Weights of a small transformer language model.
Size: 2 heads of 64, vocabulary 1024.
Architecture: learned positions, biases, tied embeddings.
Each number is 128 + 24 x the weight over its row's rms, rounded and kept within 0 to 255. Layers, rows and columns count from 0. Numbers have three digits each. The size before them is the row's rms in percent of the matrix's.

# down: layer 4 MLP down (transposed), 640x160, rms 0.173, rows 331-373, columns 0-159
# up: layer 4 MLP up, 640x160, rms 0.179, rows 332-373, columns 0-159
down331 109:158174144099128145124135161117131053121148117120100123091130174108149140159079128107136163133097168143114157121136191149116122124123137102140105102172112097167140138101123142094144140119135135164120125126158101149128114110137109123113140112115119116152151076120125126128115073126112116173142098138146153090158094101179100108126126134107148131124098144144126133167128159107104128141140077123161138134131151164131106141157135191086129144130105174115145141123134129107091145122163111
up332 097:097121062056132134090148158162113118133163175137122167112108107109120135147110079141150119143068142129158121122130148111140105088133104123109137106125121143136116154132135139174110138124151112108089177130117150165132084104147128127099146147122169115113138120134128184133168087106148113142137109132112111173131128159129102113120090115167143126134155176147135077100138119095144122149167143141131134104132132138095141157136143146158145111123139160157134095129154110084140129156131103
down332 100:114108163096106132137165175150198108170165127102135117099144097111141108124122094102118133110185140106149122122127100096134137114106157174166133122091151148105135158117120113106104127134193117092129138150139170120145137083117111122128101098115103113119139114146113148061116131103126137163158118144135155116111115114083114122153180110135110112141141140157114091112114123145131153130158126132163112090142150140114136086136162111161088099106127126123114127075108158106127119140146106
up333 098:116094157123139120105099149136130151111111155089175129127123191099107124156142142138146146104122101118099116128140168141128130136132118144081146171128130118176068085149152132159144136145176133134170128102100099131166095112158111130097174152121150123132112125122138149114143127113129104118129105159122107088107101143139086085122118099149099104110109167153095098067133113113089090181111144153134112171125163122121105113109131130125147104130138130139131124121106099135165142164124093
down333 099:162102083123155134129118152168138128100142102146131184113118145158141118108149153145120108071105113133181126164151151126149112120130127111117171099134107084098129144092142133157139124150071096135174159124117114119095125111158168163134153111154158140107135129154109132105110112124100131105170162170136144159147139125128183131148094104126159117116166119152103114113095128093121101119108153165143133113126098127137106114131074115125102159128109112106156156116114063105115137125128112
up334 106:108114122141113104144139116169093115093115127147162098133070091110106150167145113152150127132121121085165110119139131122153136117117126145150100108124136158155167123187133115125114111121099089142097129137117145161125157127157131106124122145090109110137140105111117153129144128104120138142115111153149106134157127165125117097187082145152136084158183100153125146115122133164143169143091129130197128165130116154099145136159150156100170143179118130155154108093149152128149094103137142
down334 100:138124159115132131129185144118187117090118109095101107134104107081136121147117085106180173120117086148139123105155147124186125167114137112129100109107131135079088106081146174147135105117135083133139141116139073157113087126105101089134106114153133146105108122151114143185079093139121131126120149117110139107170101134148134146083117128118109125119126134098148149101129104169080139131111107144137116157135120120138122160141134118147124111143136122084128151123101137127096132164113134
up335 105:127147124112121151115149091099151145151106116141123138130136115118127113121114118121121115148133063149115106098123143104122144141155122136140118127134140119099061083153116084137134125141115142121143091142117107086168164060143191134133133092142167150132124160124111149157174144121132191169160115077100149108188092118144085103142152156125105170134108100128125159110124082127149097130106133098135161116149112152126158111151142144104127110129156123100122109136119105140101122126119101
down335 102:137127142141124146113166108121049128182148135127120134128156138147142108129137122140126133115087092125132121146090141143118129111133093145106126143114121098125172146170130106130105103147133137106111109086134088132123136136100162136124138158134088082150115151110116094128153114101125127110103151064114128141124131138115137140137095185104121112152091124159132145180117125133162157124155164089128134115148128102127144161119147092110122183175085166139179090138129125129133092164118181
up336 083:098131139162172176146136110073167144128110134121096171100137121110140130120122125141153123115105122102089152135145121125099124113159098102140162116134074149109081158159135158118124137120098127175109147155113057118123162140123187123152142116124133145129107125091131104138110108166145167141148110091115134099124136112087093121118131104138163131126166113185121173064140123106129150165103138145086107111120118121144124121142095133113135107138157131102122100146089156125120124121105123
down336 087:136105156119126167082138080127083088112136117123100137163132169142130141132164130133103179106095117174111118117116113069174170132126121157109141109143167141113145167168103097138153156087143146107125131091126131142160118148123128146118088106089121112162148135138133137115142137060119105115133093109183152118142127122097165127117123135147131137112170126138159168182121117123164147153146136176165131099122128136143138102117116149149120108143106099121133127124128115143147143127180119
up337 097:162122109143160146128153107126095141111127151102157124108136137109146127097146152125114159108172113132132162132120142141125116101129152126155149108115122135081145129108182126119124187126118120096121145142100106121186111115117113151147103173132131145118089140170117104176124143111115143108141143168115161081115131127096043148147118127176100140125160169127123148103133128144127089146139146159142199117121152134144145137145169111132125129141122097111131130143157095119162078178111132
down337 100:136138159130129142076123104130134082117158143159186108130156148114180152152104116108176136139129089126116120146154135146139103132123118096095112074128136112132107132109092091084128099092166101203120164119156115112080131132140112119134122140130121153089138119191130123113104149131127114121173119131097120132125106155154131132124129077114092153138106127122186134103125094173114148132116117139133136116086103128150095079124130152135137126140119142092144133162139138133136112080139116
up338 095:146148150143110106142120134145118100128125126131167100102105112128141141134106168159098122127161082144167086098098109143113138113090115150128154107160137177107114136116120154171138159156168137130111136122140126103132135111127118150140118129134142132091108151116108105136133124148103128089077136094128127176102107103099152141127120116126109102115120131142106125133128139127148058123134099184166149162103151120181099154136156140122115112095191162125110118171066127101091143085110151
down338 094:165112137127129130126126106172155125131124084104170176119125092131214131110148122121135157145111160142127144133088113126135119137080127135117122170138103073095139115116131115089088109092108118100151147148131133129130115141125093142125092164139158146101174135138129118111128120114101125105139130161125156183130130086140067150085125113094094154132141136140145145132148134132116128121129124118108073168121096085103125138160084106142123123129105166137097123113164135096116134105118169
up339 105:103136127100141097140131132084084121163157112117171123122171144097125148142148148123111107181106116132105105141159122144132131160079098134161112145107120104157154119069088102174138143117143167115117135169100137127108167128132119141174123138086128128108103126131156137144122126173119156094106138093127134128107172155148109140169145085108116111152128111127145081118138133086131138113127134097117157137155090127145153159148145094088102123086138125096132186129115107097136138122090130
down339 100:084123105108110145192134154112128115134124164156120122096078104070133142154163122158142108128140143139131134074079152115133111143134162096124142078134150151106116127131139115133147149119111148107103128078149117132112136150119110136117133087137145136108127119143129121093193113118130113117110138105143119103148097120128093128107124112186088135104159087138110167136132152133068084142182114135151138160138128151170138126114130131163130179136097128086140127112121177141133134116156135
up340 095:087100147126158089099138128105155137118099114090100133110124173140185119177116121072078172107149148156136125082145118126142121134096072155112150148081128118148109115109113125128120119105124120133141109149135125170168105150144142125137137163126131156189118143109164154123159132135111134115087136119125152158137144088127116121147094130084066136104119150118128144111133118096140155136112138172156168129141091103150137138095141143127118108136151108156137112165143109110099094134149100
down340 093:130132118134137134125123071146104112154131089100143125102122132108099116113135131101141122128133165154148150138095148160132129143117107121114110130105126151103156103088131096157126109136067114118108091102114130114133148122121160143121097149175155149122136138104081147129150144101165137140152143188181119104125077177141170097171140130122153147129145131109115149146091153147154111139112175107148153131145131118080150140121150108145137150107131136129179092136100153122156098165062153
up341 097:128087108119124151138164153125111133169107104144146108105142132130130093103150139170176137144160128114135142155071141129162166118116172151112146114117146135109068108136160111140120120162166112181151169104172147136099109154155127097149146113106124122100121132170126107139092153124127141156138132166113117155136131122138127116077155150156110148116082101104111143096099114140148120118108153137107159107156110150113133102151095139145151150179151073129144153080139127166132112145101129
down341 098:137130149126131146172152133172127121089141121133120167111116135165127124114149140113132134151078162143191133127145123130154083161112148112154113130136131121115136101134155092152124161127121098096144154141096124131136114044135137171111130110141146136108136118156088123124133171161103115115157130155114140149146115132143148102146163095087132152151133151112140131109115163109129215142174160153136148151122146142155141167115074134169107125118153125129147103129117121126136077101096134
up342 109:150132133141146142130092124144168103134140136123107123132141108123122164138119107109117148127155086110145116082128120124073106105139140161127104119139149153128116123136140145171168124153174127148119175125151113139129140120109152167109167113094150133132169131137134104104121066149109155147141137082117118170131138114125112122144093104191137096120132178137127097123162087158146164132104126146176150145053120150130144113098121127106087179126085106110149102103144139120123146132171147
down342 110:142136136163117123154148085089145150120134144129141122073130156121100100143106143155134131123141121108126168092110125123096156133170115127138144124122088118165139134126149123129110127128175137097106115096143162171111098147125120118112144122153090084138085121132126133151152105134106097143087130139165104188164117145099117135122155142115108153144064181155108184121118154083103116106159126145136169132175112141131155120169134130161141128119156100135172096114148124117126113128160170
up343 103:106167142113088172139121120184147083150103144123115109130144065116054104113105110152119128133136126094153151129133130133097138079120163131160127143185173088142121130107123128131135155130130129154137122134128192149131145136132137168097109117158104112116138092132139163123115145117145123123180130149129116089107159088142103135115100124110110078157134139096123127085144124116148123162135160140138109097113119165147161138174114101147125117132111085107142123156157163139105145123121147
down343 108:128124144093126177139139132079114133154130139144142143120137120129124105072128160135153178116143101140166149148071132116103139143136118121100165083113155132111110091158120132099158115115088097121145140138173110122115133134112136073154168135086159116117142151106107085132149098142137117138146109149157141087132073152129144120126169140116143145147108148139133165114088136116127153094115150160133116164129148123121104152134140172160077156134117110115135176088111169093119140138151096
up344 105:115180107099117129161136064125168129106134141148117112152128124149135137117096114138144135140160112155109093103116136112117117130118108140181102159139151102119145161092125159180130141117099120142075136127119123123117103168127143136127146126132168103153144121102172158097138148158134107142154115140120131123137125138093131102178153134112120081158116105108112078136118145136100104092145118167154104227137110102137120113162126113107104158155132113108088109099134120125152119097132167
down344 107:125110113126143129164119122107139126165121102135114105151086126134108169101131107116156132140168101118152097156067152137130115137101108154063154109091152161145125173149131149161131122127142142149141112120100122154135116151098083149140155132098154104125105170147132166132144124196125113115143154121146120153096089117101112148122124131169101095065168109084134135084114121175128145142090126114084136152135092119125132120119106136102137158128148122116126164154129095144119171119124106
up345 097:123169138079117123128179161100126122145139107121144177103142099107087151134121074102083106132131114158119142127133128147148132128123129151128131155133083116153113134108155125090136074111094129100110089169135144089111115116101154136136121109164135148150106134109126173145132105094124119125137127152117136121138110086158127135147130094110142100123124203101131141119097106177098190118097093078130133119127134163099139148097103118108134118101087113117157115110111112123144145147175109
down345 102:138111115170185133125134121133112125110169156169141107087132164121145101133128121123140139110103144153142141073126149124139133161107094117135126113127064136128170141136087135174146123141106116124125142109111120131153159132179145120096141112148126097109108089148100139134104143136138118120148106118125105053151133142184124120132096112128116140171132100136176161161096128145137116128115177153086090116099120151133091135106127116106110164161112114142166164157132170144116100123132168
up346 092:138128132114108107130134090129110127127121123126141132106150080099144138109123145132096123153113091125161110128153099144157147136142093137135095122161127161143130111117108105080122132157149163139090113112122142098079117131151143119115082065124137132167088133121132120136113157148129110101123117182143093150158165155146099096160127129126168113106133147186071089151136156107149149115131114154119132143176168100147150118152161145115176109104126130129154136160099085134105173107144097
down346 096:096134094060154138121148105135157160102090135155151107134123111139142111120107099128151169113128153113105092126109100131073130123121131133122157157060118137096118156119169165127126092131141123141113132117134126155090134141135110149128085123152129143136166163168143149099137111120130166098138128126087112167169116173081126111090092125121139097122156127117111162150127170158085143169151105129088117114103137066114121107155127139122132108132110099131122165124138118142141134167106124
up347 099:147124102141128124090135133146094066150097089151080124097179118127096092122119131142118114151110083108145097116129162177100109135120142134145172127124116125118175126134176111150108094147128138144091081137134171117140095131093127150110112110127125166134117130189160103148102080116139151112156128142135077102080123114109157141154144136082144148155105099128131114177100105159121106100119158132103122148139143135176138122125120150125133134147106143129113110097123127171144109126121135
down347 096:086174137114167121099105118096192152089125108111116154127116126125132146105147111134143128118147117105113151146092121176152119154122105117167140123139128112139111160105119130151110133126094141090176087167149113141139091152129148180174120128117154097099130084138115126133140125126122145158109125125128120091131146149146110096106119088124110125106140077113141147172144124119131107127090141105122130139115123134087114118120166140107147118142171156159130180167090103079091177136108168
up348 090:092132138143135107110097128139094131097107101175134121154152156167094115128130119131124137115085123113106123117150109128118153142153173127116153147100133123098102129129141144113097151132112102122090124147132144141117139095166097156124199123139101150121120095126100116119146089154160136120142129105143157088139128104130188167135137184106083125122120141128087141075135093160148157104144102115124144146188121084169130140149147168096158120116167117096168129152140114128146109135088138
down348 092:140132128078107129094107141090176108150134108147124105132112120092144147114143151139112154112101102135117106113132157137127139135099146099089148070145104151158127111108139126150181152150179135086162143115122151146125089129124154135113121133149073123097119102116170125167086153105111126115157139128137137154153101139106093116101127133137155148143129162138107115162142131124146081192137072136127145095094152140102106146107175110104133163131126102095113170113092134155117146136142107
up349 106:128161118068161106160167136125183117141144117140153113197137132124140122158162126118100155122144124143092137144112121106120143113111120116159120162107153130141099094140168101197140126139171157158074162176153170112100104135115128136143129143111165152148156104097129126127136090106144105091135079133117128111177161135137128164147148151112120143109085149105129094138162147140121126155114126071122134122141122117123141122111108112129128108143107120089127124131131126115132168127175098
down349 104:140143152107106128126087129149134148145122090135163172108154139138120177147142145143150147117138157122120134143124116146140094116152137132127133112144109137110135158142163120125110090164164150141075153121124136051119084141095117092134113128140130081134083116124166131176091128114075096114151100085086124139123166079160102100147123169123149136147123114131126134099172120142156130135114152118134095099137116145136118138163144139158105160111143085138098172132110119155081111111134149
up350 104:158145135116128136093121119152123152094127105162148102104182090158107156113145094133106123114122114103100140101176137137097090101166157157098122148139134155127128113102136075123136121098151132145158160124142103139105158142175130150114167118127098137116128096181121106090130124103128081086125151102174184127095129115137129137134139130076090132137172135113153101138126105156119101130144102102119119109134130130116093115111115102140137126130144121177142146076139140187154120170119136
down350 101:096124116171114141153114068107104131157166113145136120099118105108107126129142111113114102127129106118123148165132149142121135127098154114100117160124171150144146099154132091122114111166171085145132103108105129117144096134137141166150108124128154118091129081099145105119126148164117093129121129112124126105106116159182164141111162151143213136170119142109143174093132112123164187122118151107104132134162121067127150121113144096098129125135149117086122140119164119100154135141125106
up351 097:098125106121139120084111121122118108142129122168140136104177111103114135123127079121134138115136145144164110123118107112136126144157079156104099182147126139153143120127151108041157101137142155188101145158137153088117133121132155157131148164144112137127161111107126112138141134117138136119111110148107122121134124125117108140094141110133127139115110172143132125141124154137112171131092123107149139174088166137124112152151055166140115114113153130106144115185152175173135119104181109
down351 090:127153123120179139099103151137112118146147117115124116124153139115160152130142112128111199116098134132148150148101128142120134150097114122112090133160112106159188110155136079135134121135110139146096110160142120137134112093149100150154135142165133091138123185061075129163156099135151149137135128127094162122136114134105133165151101164106113144192120128151136127115116126101092130117079096154123135113107152094125136160100180142132105101129100135131140107107115112089118101140083130
up352 102:096149134146110106111135164105132157119100128134108111097085128128150155153125161093109118152150133161100142108127103128148123148125128120115146174080144168086131151155122099115132077160101147131110123143162152125100138120138129170081205171117121137127147141109105126130133123122154123141163105150149137121129120115134130140142101111162156113162084123151073118142152132163098065140094098111098150122137138147101161128116096135126162163134120158147154146088142074124108127144145158
down352 101:102140125155142128103115155111121107143129139121141161130102134137138135133110146108115141166130144130118113135115108103130081194111131133167160163116161098117096165129105113125141171106101104112110129164092140108127122140141112122087146118110182105132160116125132146090134127128146123176149112138120166134114110094110113119103120091121149094201119104119083129176083120160111133132140094114102110173098142122074128089146127129168108131105129147143146126118134115045104143148106109
up353 107:120081129148137182141073171120109141140178128137092117126121114114117075125083113136107116142104115158118134149126119108162149130157153092078096100135100124106143121161113147148110139133138170137143156110147094151125131123139078136178107113120113132133133102147111146111103123119117127112099119117102171145094142140133112118105099059084160139134133147125128151126135127177079108136142193100147134129142085130141149139140160119164157146119109125136118115167138129090101137168119124
down353 105:142185139097080145164098154125128142116138130135122139129117140113162104143106119104089158148118121169124096137146143164118123107112135139129127142148153106105128119068162120175114132175120096148139138085109097113127126066123106160129118114112110112160113124106159129119125129134141147129136104122154166137132128083152157117109101130134119085145125101117118156140137097121107109191120098131163096092121108138118178131085169091201149147121132093098137154135143143099134120126169145
up354 093:100083132115145118149159152097137100125119156121095137125123153138154130137124109154108087120132156125131089143159147128113166119066119120123139127177192184173127144108130094085146102130123123128095103130115083142112149120144145098145136086183136152117118144143139140115146100100141118151148144123133087151098122103161116113107113115124113110104146128146118107087117188151177109146122141118101159136136142144137091093142129135132155105146147137114183145158163156132073144110101127
down354 095:109125115137134149148157157130118120144120148120100121119145139125162128093187119140123145109119084139107106123067131171055110124113130157109146118121102135148143167147155138147110102126098093144168146161076148162127150117094159111113113118124178161121097139108122158123148079135157105124140137137160142113132121175103153156126152141118172097162150120107105118166139135115135165084127138108163116114135115137108139099130145123115116127208115126136135094154131121082127150100146105
up355 105:101186139138116086158130133118109127147106118141144130148134126158126114179114130156088110181127139134160084144110116097104145138155132137161081119228121127132118129151129139099119129151099095116123139160095159117119111170114151101163094088119161134124122118155126124133130195130081149153106163151161128112157110106146111148138145133144093119127103164084115155115125091133096120124139126081140138095139134131159109123138149097085111112129117115122165113121110132121100118145123121
down355 102:119143135087096163106112114117099117115141147104140050131142120137161110174149113099151120109115143109137143140115156151050092112136141145148131106129135161108105151106164130144137101127135111128130139115158096078077148140110122106115105115149126101150130127102150115103142112134143134166123106143127127137164113114136149126120092186140148095159112165125132137125100116139111137120142130166102143150115122108122130141146111071149080139156141106119131090124113093056174163169130147
up356 098:108124072118123128104109121087119122103138098158112148126175131174134152136157099071113133090108097101128118132107140129154144176146123108099116128121095131153082163129123167119147083117129127128160122150161107112133162151101138126163141128121092153147115111107130127165129135114096082133093179147103106160108134152129103135173149122110157157125145126116117146175150089151154160098146131125173142152126110149149135116114121101130128141162169108111105098137083156080103132099112133
down356 098:110146146136135168099157102152111086081154161090150092184146143125106060131101110136107122165159169142117115108179112105127141112057085126121092136158140094137119078135136162138108128143134142114121120127066116100137090138133151092134098097113141103151133100121148139085102145135140128141144127143145136099132109125119120135108122117148142116145161154156161136112109120173120118145080124144125132105139139094118165087148117115147127125111108148140160167125136124138138088113140101
up357 108:146078127093157118154118107121087089153155102116128143145142111108111127117125107098129090144114119115127152104122073154139122101172146073154097148132112139133137115123118152151107123110101098109082127175117152123164116124135148073148117107147127119135121103174143158133142094192108149153112125163107182104108123108111138140119108107144160159177092140134134132107126159116106155122153175115124129122158100117104118116164112143155093126158143108137096120104104131071120166143121136
down357 111:113108095139102145136129127122135104165080130130136159084103129164144127135151125113125148133141108106144181115093130152124151120128171076101126109135092069140175133137091145138163130136054157153153120111095152141139109132124119138144143145110119128111126155106157115102142139162097089110152118154127146148080136141127112150119147134124188113130092116083143130138141118135159120136090113164133164096134108183131171147123090169128106140120164134087134134098143148100111140114120099
up358 105:136144136186114142128128081142165132129085134178159149120150143128136094151109158102073101117119138120104122171100133124034145100121157105184139127133138092111089152111147093113108125118114116125134143168166149114147082130111104169097068196116119142118140138130117116145103123111109149110127100155158113140113108117146118104121135112121116131112141121147121135080148123128124142158102091112149182146119139119107138115143137123107185129129099115143133137112109133147125130138117122
down358 101:125143108168164129135137118127078078158119169129145115082108177152086126131116138140164151154131093121112076108106138151163132138083138137113132127128088143123133105127140122131148116104157123103090134094125115094150094145129140135191114095083101117129086115151126151119137150109140126101122126135156118095130127164161081150140108172145123129137110154087099173161156122113123130140170164103125107117140158076117138149146102119133117106120146139105138095125109152125134141061115108
up359 098:134134091129117131116161176103116129067084094131101115100131157103108124176147124104129105098150137127166120117155160097063131151134132149117146166124132115144109166121147133108062155120165168152110091132122170101172094130148149157105151124161139114139085166086126145139160102166115115125111112129117147114157134091137130150149149150124123124111114117130180129134154108142118101116142140149162124184134124119119130120120112142178145120164113120141162098138098149124132142098121141
down359 102:128100140115134135072131083060171111122138104127096113106122119136117132131077109101147144101114123111129101137100133131138120125146126156142138134112085096166083157096124087136139148154153109122113107142128156124126122114112122190145157098134126103108122158118117134112147155125134109148088134147131066100121104170127129114141107150105128113095126122185158096136099085123121114096114104144139102104099134094140147063109124114102135155096124100167146160126165105161118111173126121
up360 108:160134065103174164173093092155117195137152120112126096112132105171126158107129121120117119133121120126129120123122134143133151131100152167171169141124098148157123125088119115082176139150174091156081136113139160147121129124156142111150136136110080132135129090124131098176082132131136104154138140126119096141113128124108116124196148154129137162114149174165117124104114152127124080117129124171150163110126122143098153127145113120141137127132110089144127121125148136124129144153092142
down360 098:118142117144159150143147115148102112142169116100084159123093123152121117136102141130135132145082171128080131133129085151086136164066074143127137111106136147157150132165131137154106144138155137130092146141097118161099161117192117145120131138131178127098122129182110098149097125157150133106124137110167104131135129131113134138083154113122184157110128103129135122098142109112177107152129095111125145113164157128160080128149127144110098125105133108138152139137156082125168112127109118
up361 103:120153214172137117155117135143136165152099126107111123133101100171140104149163119157112128122105131146120139097141166140088141122087131097112130130143133163082116091126120179149164165145135096106130125122136145158098100131087138152088087101126160115125093146108134096157142156125098107132123105172171125158101092124125094098144171114132126135117183114112101135178153132094151099136134112138108125130098103142132100115138120123165137143122121158110145152152124143123125143126163103
down361 106:113112105130085153129142076149119122131123100176100095169117104136078171095091134133109141160140067158125106121137107109137110085152140156105159127138132131116123129134139120094137129167133126151119072140140179072113155176150140128117103125147148160144122144103161102109102147117123113157114129103178181136137127186131141137129180135136115094128141157132122115118147101136110092136141131133133154081162129125134099144138111131090097133153125121150131126127162089162105132115137142
up362 099:123151140132150099113158145110146103141155114130146142104163118105105118141148097137119129149143104105107149117158157070134168125100151132152137093117127161106102147134092181154083108121113132135107089173135148112100134105152148166129091121099151138162087151126158153122111137174119158142098079146138087135111148122108140121117180107116169103083122097131132109111105150167154122133148133148091111140122123113110165111165145085114109157162132126144104118106168129112147153180115107
down362 086:104134142160142142134132164104112152127129152082164144171130130130122140121130112150153145117140144139147171112125098126123126111101142124126092137155101115130150142111067131136149142116151140155172158116128114159187157107140082169102107104098167085129132134093111135103144113117145088173128140149127119093145155112125117135073146158178092115132152124173159100126127138164145135148140126155133146145113142100150123124158075115115126157138076156151129123156134173115161143147099180
up363 103:105119099132134120166135121095155132096157091144119124135164162111133086173079121150131087108117112149095136168161102113107182142131186141142161119155150100112097159134134172165137116133150144116127125150144147168154139139109156120134145128139120120137129110126145133150160106137177134147108134148120129106102120148128085156140078092118127123142114132166155128062099174140121148068160126152123140103124105109113099119113134164108121161131120106118091116127114151136095088129117084
down363 110:131157132124125149126101122164119138126095150082167130161138097142113086127131105128145157130170136122131187124151121086080136164136116093135159123168110120169128169148112126153106170107136128122101092146160166123139160145078120126100107124102083120114137098103159119088141120137141159147063139120192154131123087142155123154106125111112133135110127122122119096137117095132100127155173103148130138152151130113127126107121157157117157095149119115095110089152128146146080144148143106
up364 094:144106150090109116119185125174135108183098129150085109120108137111118161124100138112156110150151138085110149145131087138119056097111138123156147129096145139110093132129120121136098151129119157144131100130103149134055129129130117128141140104124156104140102085116126132114105137142164087088106157147132119096097119143109115108151090114139160140083166098103134111090115141176152159129146092143156112124152136114110158087102135104154142143122144132153091174118117132136113101117146123
down364 089:130125125112112150128097130102142093159123116111113136156185119112174123119148108154152107133083123127156110130087097119172082124098127127135127152112143111149098126144178123170099088143162148113123095054187129109130093171136127123138165076112149084141127122124113116117149123112151135185155134091126137144157118126118142116074131137141148151137101080137164141140094141165116126169120147124128131153156101128138153114113162150118127105126089143100103153130157107127122105127124116
up365 096:135120103132104082069119113092122128123110109124123140118113165132098147157114117104100146098180084105114156139139094144133142115132134163169143129125139130137174136043128116099141119139164092175155104084149127110090131108147137150138127096122090152154118109136174127153125121111096117129154107110114096117104077130155146118139124138111139123118117161128119145144155117173139110130163112134146146095127147135173174149133143150129108127102094087161139099172109117121149091106141150
down365 120:092101124124127156107144142077085130125131177169150109135131127106136130109161194166105146103152154126145135133144101133146132117120093109099156134136147122123151181073111150113142131145169124094117133103153138133085142127091147138118088156162104118166082071140133129130138096133109115099110119157154122146131107141121155140118116112123130121083135168145111113091168184149101159142143106135136138104083145151135125155130121134146161125116161134189139119098129124136136163117123165
up366 093:107097127152119125141122120120120137117083148133162113121128124115105110144130113144121143144108125077131143136144103172133103128149114145172098115126099097153143134116138134100130123160114169086143103124143070100118094167096141133157157177080094102124113129136112128161126113147129139196142093097148141137151125141166160114097157131115111150114149083138144101152150108125143131101112151091122104157136164095121137105096172141099148172167171149185126125166138151130118122116145088
down366 090:112130125124111154114159102145162080119132170074127099129138134142086166144146143109104147115148149124157096161135098130115155112120128131106146150142143133171083130112129114105132132127132115129115077173132145083111121113112155115143135104145093108097148159126177117101137171138156092101161108165129139080099149137122113153092124085155141126134134104125120147088142134142124090156106123150170147149149105162132131105124078138111066101085130114122129094094123127173149130127108159
up367 101:151172134154142130121115143107134136128156140140124126123097111127117126159133088157115144143110103098089086101109130105118135103121160133092128135103142136153145139127177141127151113102110154136101107132112103158086091139101081112130114128137114097121114129140099182072137141110159173106090116153162069140111179084163113151138129130086121164153136161111169117120139129119154104138151130096118140170072092138139158130137097119124113156094142128136150071131171116143124122129129148
down367 099:122117155085177147135148157204151180122124171096138108114120149131153134125187138134181162122153126121154110134153135152168108150130135087104110104150099136116124160146112107099133102109124086119157168103134095149097107110106126160112116105161127119134127124134144133124173156145122132138112124109123098088102134141146148059137129112115089122111140133138111136120133115144136117159125094140160108108102109129110123129111103123133158136160168091085078134151091159099122121157102120
up368 102:101110141164145119144146112114124117166110133157158156127133085103104093132096185132109142189127179139174110123136129166139066087129097096180143124120080161118112121142102151115119134082105111133136112124160120133111137134108107145140129171122107111135134122158112138126126126093113118164166116159089143142112109134085128086110154105102149118100128104094121102173126134137099102127130175083142120132115150157139164124143137107113134162120147099107150130116136134097163096126158152
down368 104:123139147117122157125075109129110141140099153109132129112127092144163154139126096170165131177138154181144136158186135115087130102175162154106137147109088118128124090095140116152138146101147104155085089124143105129108173123111177111101147131140124113140153084104142080125144127112145135116115127085149115145119107135132121093187097113108109110104131136139167114132102149122126117150145159141153148117111134103142096122128154120123097102162117123141180103117132162123103154166092153
up369 092:111140081167130118154097137157125099120139150080151163121107151162092117143097099160115141129154096062108137151103129159143139142167129131137162142130147128104111171106130136157136115112111099171126138145109162121138140148161119143108134081103095135156089048100117158138147131150143115141141128148090140134175105125127122081139094128152124122146122123112136099149118164145098124151165133129120149114181145136102154127114085167117138120120157118139140106129105146133154185116155123
down369 095:119133138119127142104130137119130106149147143171095133117069124101179086149110169144123131153127168135109137136123138123114171126159063123118114136112105189101129145143117140089113118137111122101133128153104105135156116100152107115124176126142165155183120182134090163121126157143100131080137103151111128134124137124107126069107136121139134156176081131116132129111116130119149169138145144107144087157142166136180115119157125099107162086115131101149145127113117109101113140114136088
up370 099:133113134131141141141094089193123118116108147127144133119152148111152136130116133066119130158110117151137141136133124076115133140148155142133109127086110153126156107113131180091116095102151160131115159115113115171112169139121110112103116140146097166155139071125137088139157098119179163162141129126104130116149144147091140127157104184103141092143102136105169081112162119126123138090149141182127119129148093143162129114134149129087098150136154091162125138111130162123143110123115164
down370 095:147126146144122113141149173109108131072111151110139110146148095166144129104165130119128105092112112144099091110151146111112074150135107072134158099125087123175109165133126129141145118120138118112152155143181092127170119109136126096101138126069149073136096156138142156125171138141164128135138164150121172115133140103120087132113135149138103127118146128098120172137124157143088115095102119103115112095126141115125136119099100119152115099159168100095118161119150120092111131169123151
up371 100:090119133120137084179111125164120156160088078151094167107107136137132146120119162123133099147145102144127112107114090096160131156103131130140109141121105124169110147111108143111137108159154138110086127147112107164092072136147108135145097091126177145147149123179149091115109117106140174137134078078136079100094113151102160125103103142119133109119112148132143143133122114138149163089091136104127127095128153095152131135149115107143159134085132133150122135145099083096128113123131127
down371 099:147169112125098092105112122080125114086166180151190118140122136140164121154117150151168141106137156107108144117119178097158117127142134147120121124137137102110106128092129107109175148129113170114182130143140116128122118128095157121098160110153133121123112136139140127104130104125120107147121121134140121131128097167132141117180112108169120132119191102124138090149114125155133129138132143144104176158095134164080117084143075136087099125139143107104166130180125095106107107136110121
up372 100:108128113157109176158120181097142122156082125133127165148124166077142127156118134157132156105074114096127076137081116166099120123134110124089142158157121111128111136100153163102117121100081143119138133102157100130170144134115154108155154145145185158137113169134096139120154158096174161124108110146126138117138109123118130147099097113113120145133127122118132139077149165134098116129124115163158137114119142132176169163149122128153103113140157144098117125146111146143080112128125115
down372 101:140084133087139169110138109138149150151143110122105114139136100158122134161147105099109139084157136102110132106084150106123130120116158134141147162100142102129163109134101140153116175129091128135130148123104116118149121099124105182115124134090161150119144149145110113133124110140141130101115134118124139135130125121115144126177105141119101125147107133140122108094144151139147147151147132144166135120132170089140149060126138141164139187172091186100091126076164128166148196137158161
up373 097:166082113118192152144091148124122175127123140128163122121137130138139187147148163130152125171138127101122106096101114168105091118097140106110126141126113147084115104165168141143116116139129117146119106128104113143154079146139149110147135122123101157141165124156152124179149127119107109124129106123127120116100111138129136179118113119116143165124107134120103145129140179098138118131056114175132099120168111137134141121123086113114091132111095156126110129130151097164130068091088135
down373 107:133181168082095158118168133125131070108115093111132079121111118099135098095129091126098154102138135140128123168107112124124130102101140152127064116152150102119155138144107119105093130150141178105165129130132128108116115098162128105145112103131133115097111129118154135098089087137132146143149120147150109146127109149067086123144098125142126116129169104133111097174103118125141122120156090149139162170126152149199133091133142134120141114156142141130137102150136151114172132144147139